{"n_head": 3, "activation": "squared_relu", "warmup_steps": 0, "seq_len": 2048, "train_tokens": 96600000}
Each number is 128 + 24 x the weight over its row's rms, rounded and kept within 0 to 255. Layers, rows and columns count from 0. The size above them is the row's rms in percent of the matrix's.

# layer 4 MLP down (transposed), 384x96, rms 0.144, rows 302-318, columns 0-95
size [102  99 106 104 104  97 102 105  97  99  96 106 105  96 101 101 102]
[[ 81 120  70 155 116 117 147 135 157  89 110 121 102 149 146 155 158 164 106  89 146 132 147 156 135 151 123 103 146 128 119 129 125 145 115 154 118 117 138 154 132 149 109 155 150 126 139 112 109  79 169 118 146 117 149 129 155  78 105  90 138  98 109  76 155 132 127 111 147 161 104 176 127 158 153 124 101 143 164 122 141 110 132 143  98 103 105 125 115 152  84 147 151 138  99 143]
 [120 139 127 140 105 114 152  99 115 125 130 125 111 134 143 152 127 161 126  92 178 160 105  84 102 212 125 107 108 108 132 129 135 140 157 120 128  95 164 136 146 165 163 142 114  85 123 129 125 163 127 112 108  96 113 143 110 130 149 126 140 151 133 149 121 140 138 133 112 106 120 111 136 123 100  81 146 111 102  75  90 137 123 171 105 135  99 140 165 185 170 124 124 128 130 114]
 [123  94 126 109 119 151 157  88 129 144 117 117 139 121 119 141 122 115 104 143 153 119 110  93 168 155 122 130 116 102 125 138 127 130 138 173 127 156 124 116 107 153 161 115 165 116 102 106 111 133 132 143 156 149 136 122 145 105 162 117 108 130 159  99  99 151 119 132 151 109 107 137 158 124 156 110 122 136 173  65  98 134 109  84 143 168 171 109 113 117 173 122  95  58 148 171]
 [138 135  99 146 130  87 106 108 160 126 131 160 152 115 173 143 108 103 119  96 131 135  82 149 119 131 152 106 122 114  69 120 141 140 122  92 107 124 136 140 159 119 120 136 138 124 133  79 129 151 133 146 135 115  94 134  98 121 103 127 122 136 124 162 122 166 145  97 103 168 134  76 166  96 154 151 145 111 147 130 135 113 142 175 160 163 177 143  79 117 114 119 160 102 132 161]
 [112 123 164 174 144 114 115 196 149 111  97 124 154 122 111 133 117 136 136 153 117 184 138 124 141 128 117 105 146 105 156 158 114 117 142 124  96  81 120 142  88 117 120 105  99  60 124  95 181 146  83 171 126 120 134  92 132 131 109  87 104 140 144 154 144 158 136 129 109 102 157 133 128 112 142 132 147 108 139  92 110 157 124 127 124 127 122 167 143 118 131 123 101 143 139 158]
 [ 86 121 110 120 124 132 119 124 140 142 132  95  99 157 140 153  75 106  83 125 127 108 152 143 149 123 153 136 134 104 120 134 132 138 129 132 174 115 149 120 109 112 156 147 119  63 139 166 155 131 137 114 143 125 151 116 142 149 118 122 111 174 118 154 152  90  71 131 150 139 138 147 105 139 112 170  93  90 154 103 168  81 127 155  68 151 151 102 105 140 129 133 147 124 142 124]
 [135 130 180 145 131 121  99 140 144 126  97 153 156 120 114 121 120 163 140 119 156 160 105 112 114 147 150 100 129 125 113 123 110 104  94 102 121 111 110 121 106 132  94 102 112 140 117 125 150 127 157 159 105 121 107 114  86 199 133 139 153 127 126 148 104 122 103 159 164  97  99 145 121 124 137 146 178 113 129 180 118 145 150 167 129  85 135 110  97 150 166 161 100 125  76 100]
 [104 169 115 110 103 127 124 111 102 171 122 126 100  90 100 120 151  90 168 144 170 109 122 163  78  95 187 134 133 113 110 105 138 131 125 145 138 116 138 175 154 132 143 122 117 132 138 116 150 112 110 118 141 133 130 145 134 108 131 156  89  94  97 131 139 102 110  91 100 167 124 103 143 123 121 135 110 134 162 161 138 164 111 127 100 144 128 139 157 106  99 153 187  98 164 138]
 [130 139  99 145 138 118 119  72 108 126 115 149  92  57 107 153 105 109 104 135 139 144 113 160 107 147 128 113 125 157 111  88 121 116 152 118 140 139 137 168 183 158  98 161 112 130  92 160 126 100 132 152 117 128 175 115 117 105 131 107 131  96 108 113 159 161 127 113 159 116 159 112 128 125 186 179 108 113  98 135 115 148 145 160 115 161 137 152 124 104 150 123 130 130 119 128]
 [146 161 139 155 122 115 138 140  76 101 116 128 157 149 141 128 135 114 144 153 132 137 109 103 151 166  88 138 157 155 105 125 114 169  98 129  95 156 144 154 123 117 130 132 129 119 130 144 124 150 124  63 129 131 171 104 149 168 123 111 108 121 146 165 144 120 114  74 101 122  82  97 121 147 135 177 112 160 142 112 104  63 163 142 123 110 153 144 118  94 138 129 114  98 113 133]
 [128 144 117 109 133 146 156 129 139  90 146  98  79 125 141 136 119  95 115  90 122  96 111 101 156 106 108 161 125 171 138 114 178 131 135 190  90 127 128 111 169 117 159 168 119 134 139 119 111 114 147  65 154 146 141 104 144 118 137 131 139 108 110 129 147  96 118 126 147 147 142  79 125 168 138 141 125 143 151 153  87 102 126 154  75 123 130 108 143 138 102 154 109 133 151 153]
 [135 136 154 152  96 123 115 105 140 115  99 152 137  91 124 121 127 115 117 111 131  84 102 105 160 140 154 121 123 120 123 113 115 127 131 179 141 160 149 135 111 141 133 133 161 128 128 167 102 130 103 128 139  84 165 106 169 134 144  95 148 141 112 129  99 112  75 146 166 135 120 113 151 151  85 112 124 127 129  53 133 144 182 133 128 157 129 153 137 167 126 148  61 133 135 136]
 [107 142 222 144 117 106 117 120 142 147  96 133 143 114 120 116 166 157 144  88 135 125 121 120 111 123 147 109 139 139 108 145 145 154 102 170 128 117 104 155 138 155 138 104 152  96 120  87 103  91  98 123 153 114 106 143 154 181 165  79 117 126 113 147 142 169 159 135 112 167 110 123 166 126  70 104  99 133 131 119 120 105 128 129 119 108 142 145 104 128 141 137 133 105 127 128]
 [140 116 145 147 161  78 115 158  68 148 155 150 137 164 129 152 115 132  58  29 138 166 106 122 123 115 128 137 128 104 142 137 150 151 140 133 131 167 122 128 164 162 134 132 153 139 105 147  98 119 108 147 132 130 120 128 123 121 128 148 125 100 136 124 134 121 161 103 102 147 139 114 156 112 161 105 126 132 139 105 146 134 128 145 132 100 111 125 152  86 102  83 114 146 116 145]
 [134 194 136 105 117 123 137 139 113 101 104 117 142 101 103 114 158 163 155 116 131 139  78  83 113 120 135 108 142 108 110 105 107  99 115 108 154 145 109 115 178  88 102 105 122 129 175 114 131 123 122 128 132 153 113 163 170 123 161 128 131 132 123 157 145 148  61 105 120 112 125 118 122 133 116 109 144 143 132  89 125 131 101 169 178 126 117 154 140 114 167 183 137 132 135 147]
 [101  93 102 126 130 136 149  94 169 111 100 103 132 113  95 115 152  93 143 113 177 128 155 144 143 116 172 112 134 102 114 106 160 133 134 118 137 136 154  92 127 137 166 136 153 117 148 136 135 131 150 144 133 163  81 152 141 145 101  75 147  94 114  89 111 107 110 139  74 125 120 135 133 134  79 115  93 143 142 133 138 158 115 166  99 167 139 180 116 130 144 102 143 144 152 130]
 [ 69 128 131  84 134 122 203 134 129 125 146 158 123 197 101 144 111 117 123  92 178  86  91 126 139 119  99 107 109 121 131  86 142 116 177 121  97 156 123 141 103 141 123 154 142 103 165 143 139 122 132 121 115 141 110 121  94 122 149 137 135 139 122 108 138 113 137 128 124 140 110  84 127 150 122 147  99  92 156 161 150 131 133  98 156 171 143 138 142 108 102 122 126 138 148 147]]
# layer 4 MLP up, 384x96, rms 0.151, rows 303-318, columns 0-95
size [ 99 103 109 102  94 101 103  95  98  95 105 110  99  98 101 105]
[[149 139 170 111 129 139 121 121 137 133 117 159 123 122  78  90  92 138 177 142 108 138 117 134 102 133 125 106 136 156 147 141 130 130  77 119 158  93 148  92 149 113 121 127 117 104 159 108 132  86 120 106 163 139 129  96 147 163 138 100 154 130 125 117 152 106 137  92 146 107 101 105 136  98 138 126 146  93  93 132  99 181 151  96 142 101 141 163  98 121 109 134 110 171 161  80]
 [ 87  91 127 114 130 132 108 106 126 116 137 119 100 156 137 137 140 118  99  76  91 113  89 152 130 116 142 139 131 114  89 120  70 155 108 142 160 130 144  83 156 101  83 169 174 103 136 155 121 120 164 125 125 113 149 100 113 133 135 173 143 134 100 156 143 115 113 129 140 112 118 176 137 142 121 169 129 109 112 169 127 140 132 128 134 107 141 127 147 195  97 105 111 131 108 134]
 [110 142  98 101 138  97 118  82 157 133 134 157  84 137 160 140 108 114  98  77  84 105 172 155 122 105 114 142 167 158 140 126 109 132  98 155 157 177 168 130 112 112  93 140 102 135 125 122 104 126 156 108 136 171 125 149 152 143 135 108 106 146 116 117 124 114  72 102 158 127 126 116 133 101 117 115  85 149 104 147 140 115 145 104 161 127 124 139  75 124 119 150 131 119 123 164]
 [112 111 129 107 153 107 144 115  83 108 136 126 148 149 141 165 148 126 116 117 162 106 136 135 132 121 144 168 147 115 145 119 102 165 114 143 129 107 102 134  92 125  85  69  91  84 168 137  95 130 160 116 149 112  91  93 104 163 132  75 151 155 124 161 108 141 162 111 118 109 115 112 191  88 131 123 137 129 148 149 135 157 157 169 126 147 100 142 104 120 130 119 122 128 122 122]
 [165 121 149 119 165 122 141 164 148  96 120  81 115  87  99 104 124 154 156  66 132 117 113 143 136 113 127 135 156 110 139 113 140 137  75 171 153  82 115 145 136 171  83 104 113 107  92 145 145 114 133  80 117 136 124 114 112 145  70 173 124 117 119 125 132 130  97 140 103 106  73 112 139 125 158 102 139 142 123 138 137 116  99 132 120 105 143 131 131 106 101 106 136 123 142 143]
 [ 63 121 143  94  91 119 121 120 102 139 133 127  94 151  98  99 128 117 141 119 137 100 154 149 129 108 144 134 112 104 135  94 150 137  96 155 132  84  94 113  85 138 122 145 124  99 139 119 132  75 174 103 149 127 137 138 102 160 106  85 116 146 125  89 202 139 144 112 142 136 155 124  95 121 104 132 109 118 148 124 146 129 141 147 182 109 138 148 116 135 130  95 112 123 161 148]
 [120 132  91 114 138 106 139 131 124 144  99 138 113 164 171 120  99  89  97 103 135 173  76 143 152 121  92 174 128 155 131 100  90 124 142 134 132  84 123 144 104 135 135 136 126 124 125  79 105 117 110 168 131 111 148 126 139 104 122  57 165 155 125 138 106 143 132 107 141  91  95 152 105  99 120 120 102 123  97  90 109 124 120  98 124 110 123 116 146 128 108 126 109 147  86  89]
 [113 149 154 126 135 120  79  91 157 140 170 153 144 156 142  94 107 163 135 149 126 122  96 104 148 148 118 136 156 135 155 105 103 131 115 105 129 156 110 173 120 140 145 144 151 117 140 148 147 120 172 125 177 145 120 121 144 172 139  96 103 129 164 121  98 129 101  85 130 118 122 103 117 126 154 110 142 160 103 114 152 105 131 117 126 162 105  54 137 132 104 177 142 109 119 160]
 [102 145 132 104 133 131 127  71 118 121 134 163 110 127 111 117  98 166 135 150 104  97 122 138 161 177 147 101 135 176 170 171 139 120 117  81 135 138 105 160  71 117 110 173 120 124 125 171 101 123 156 153 132 163 158 121 149 130 149  97 122 155 141 126 110 135  80 127 111 144 107 106 108 122  97 126  89 122 149 138 135 154 170 120 115 116 131  90 148 134 164 114 119 115 133 120]
 [129 141 132 112 132 143 155 172 164 161 152 124 175 144 157 122 143 160 147 180 152 154  56 126 130 162 145 116 144 122 111 147 126 165  98 127 155 153 150 142 122 116 127 127 115 148 161 100 106 122 133 125 125 136 143 134 150 138 156 180 119 145 157 169 169 127 115 124 130 136 111 153 136 145 151  93 116 151 126 120 134 139 114 126 138 144 181 140 172 147 167 169 132 146 175 120]
 [124 178 164 146 152 120 132 138 159 132 156 145 103 111 133 113 104 115 143 189 137 129 134 134 120 105 118 151 141  95 150 148 158 121  89 152 134 122 141 125 148 125 107 126 149 136 138 116 117 136 143  79 118 132 118 160 187 143  96 128 135 134 160 138 130 150  79 107 137 154 151 104 131 124 109 139  88 129 131 170 171 130 129 161 160 182 123 133 168 175 184 140 144 100 136 123]
 [134 149 139  73 151  87 114 140 150 112  64 164 119 156 135 185 131 128 131 138 191 147 149 153 122 115 132 134 129 146 103 152 157 128 137 124 158 137 103 155 147 141 102 116 138 114 157 131 143 137  88 157 130 143 102  98 134 128 136 126 140  86 159 119 108 137 124 118 120 144 121 157 151 138  68 128  84 154 108 163 110 131 130  87 106 147 145 153 141 143 148 138 104 123 124 178]
 [ 99 121 112 146 164 163  81 177 157 109 137  86 143 154 127 138 137 131  96 138 127 135 105 134  96 148 119 156 138 130 116 109 178  65 106 112 120 194 131 125 142 156 103 149  99 134 185 108 118 127 143 133 100 107 122 137 154 151 166 132 135 140  94 148 111 150 177 112 131 148 119 131 126 129 100 132 106 108 154 150 143 147 100 135 154 130 139 140 173 161 130 106 123 147 111 113]
 [130 148 108 124 128 125 132  82 113 123 116 166 143 111 133 143 118 103 163  62 124 128 120 145 165  92 161 104 121 137 144 107 133  89 117 143  95 149 143 122 102  97 107 129  95 147 126 140 126 153 130 148 134 145 114 161 114 120 129 151 114 181 143 154 139 120 114  76 155 179 130 101  80 108 151 107 117 134 100 113  96 145 124 105 201 140 146  99 130 102 148 129 114 141 161 112]
 [ 96 105 140  78 140 178 183 121 139 142 114 142 115  97 143  94 118 152 159 107 130 166 118  99 144 127 156 143 130 150 120 135 130 178 110 130 178 109 141 126 148 116 127  83 149 142 149 121 110 135 125 157 148 109 137  91 132 133 149  70 159 136 136 113 141 151 104 126 133 133 136 127 112  92 121 144 114 132  99  57  77 117 134 119 155  99 164 140 122 153 141 109 133 103 147 110]
 [106 112  94 168  93 144 132 115 104 121 142 118 159 131 121 129 117 161 115 137 174 133  84 113 113 120 162 102 118 139  96 145 125 106 161 141 166 150 130 171 131 149 144  91 155 162 150  92 100 134  95 130 112 123 143 165 142 117 147 113 137 134 140 148 122 128 132  85 118 126 128 164 110 124 150 159 127 135 136  70  71 112  89 125 143 145 136 134 201 130 152 137 130 158 151 144]]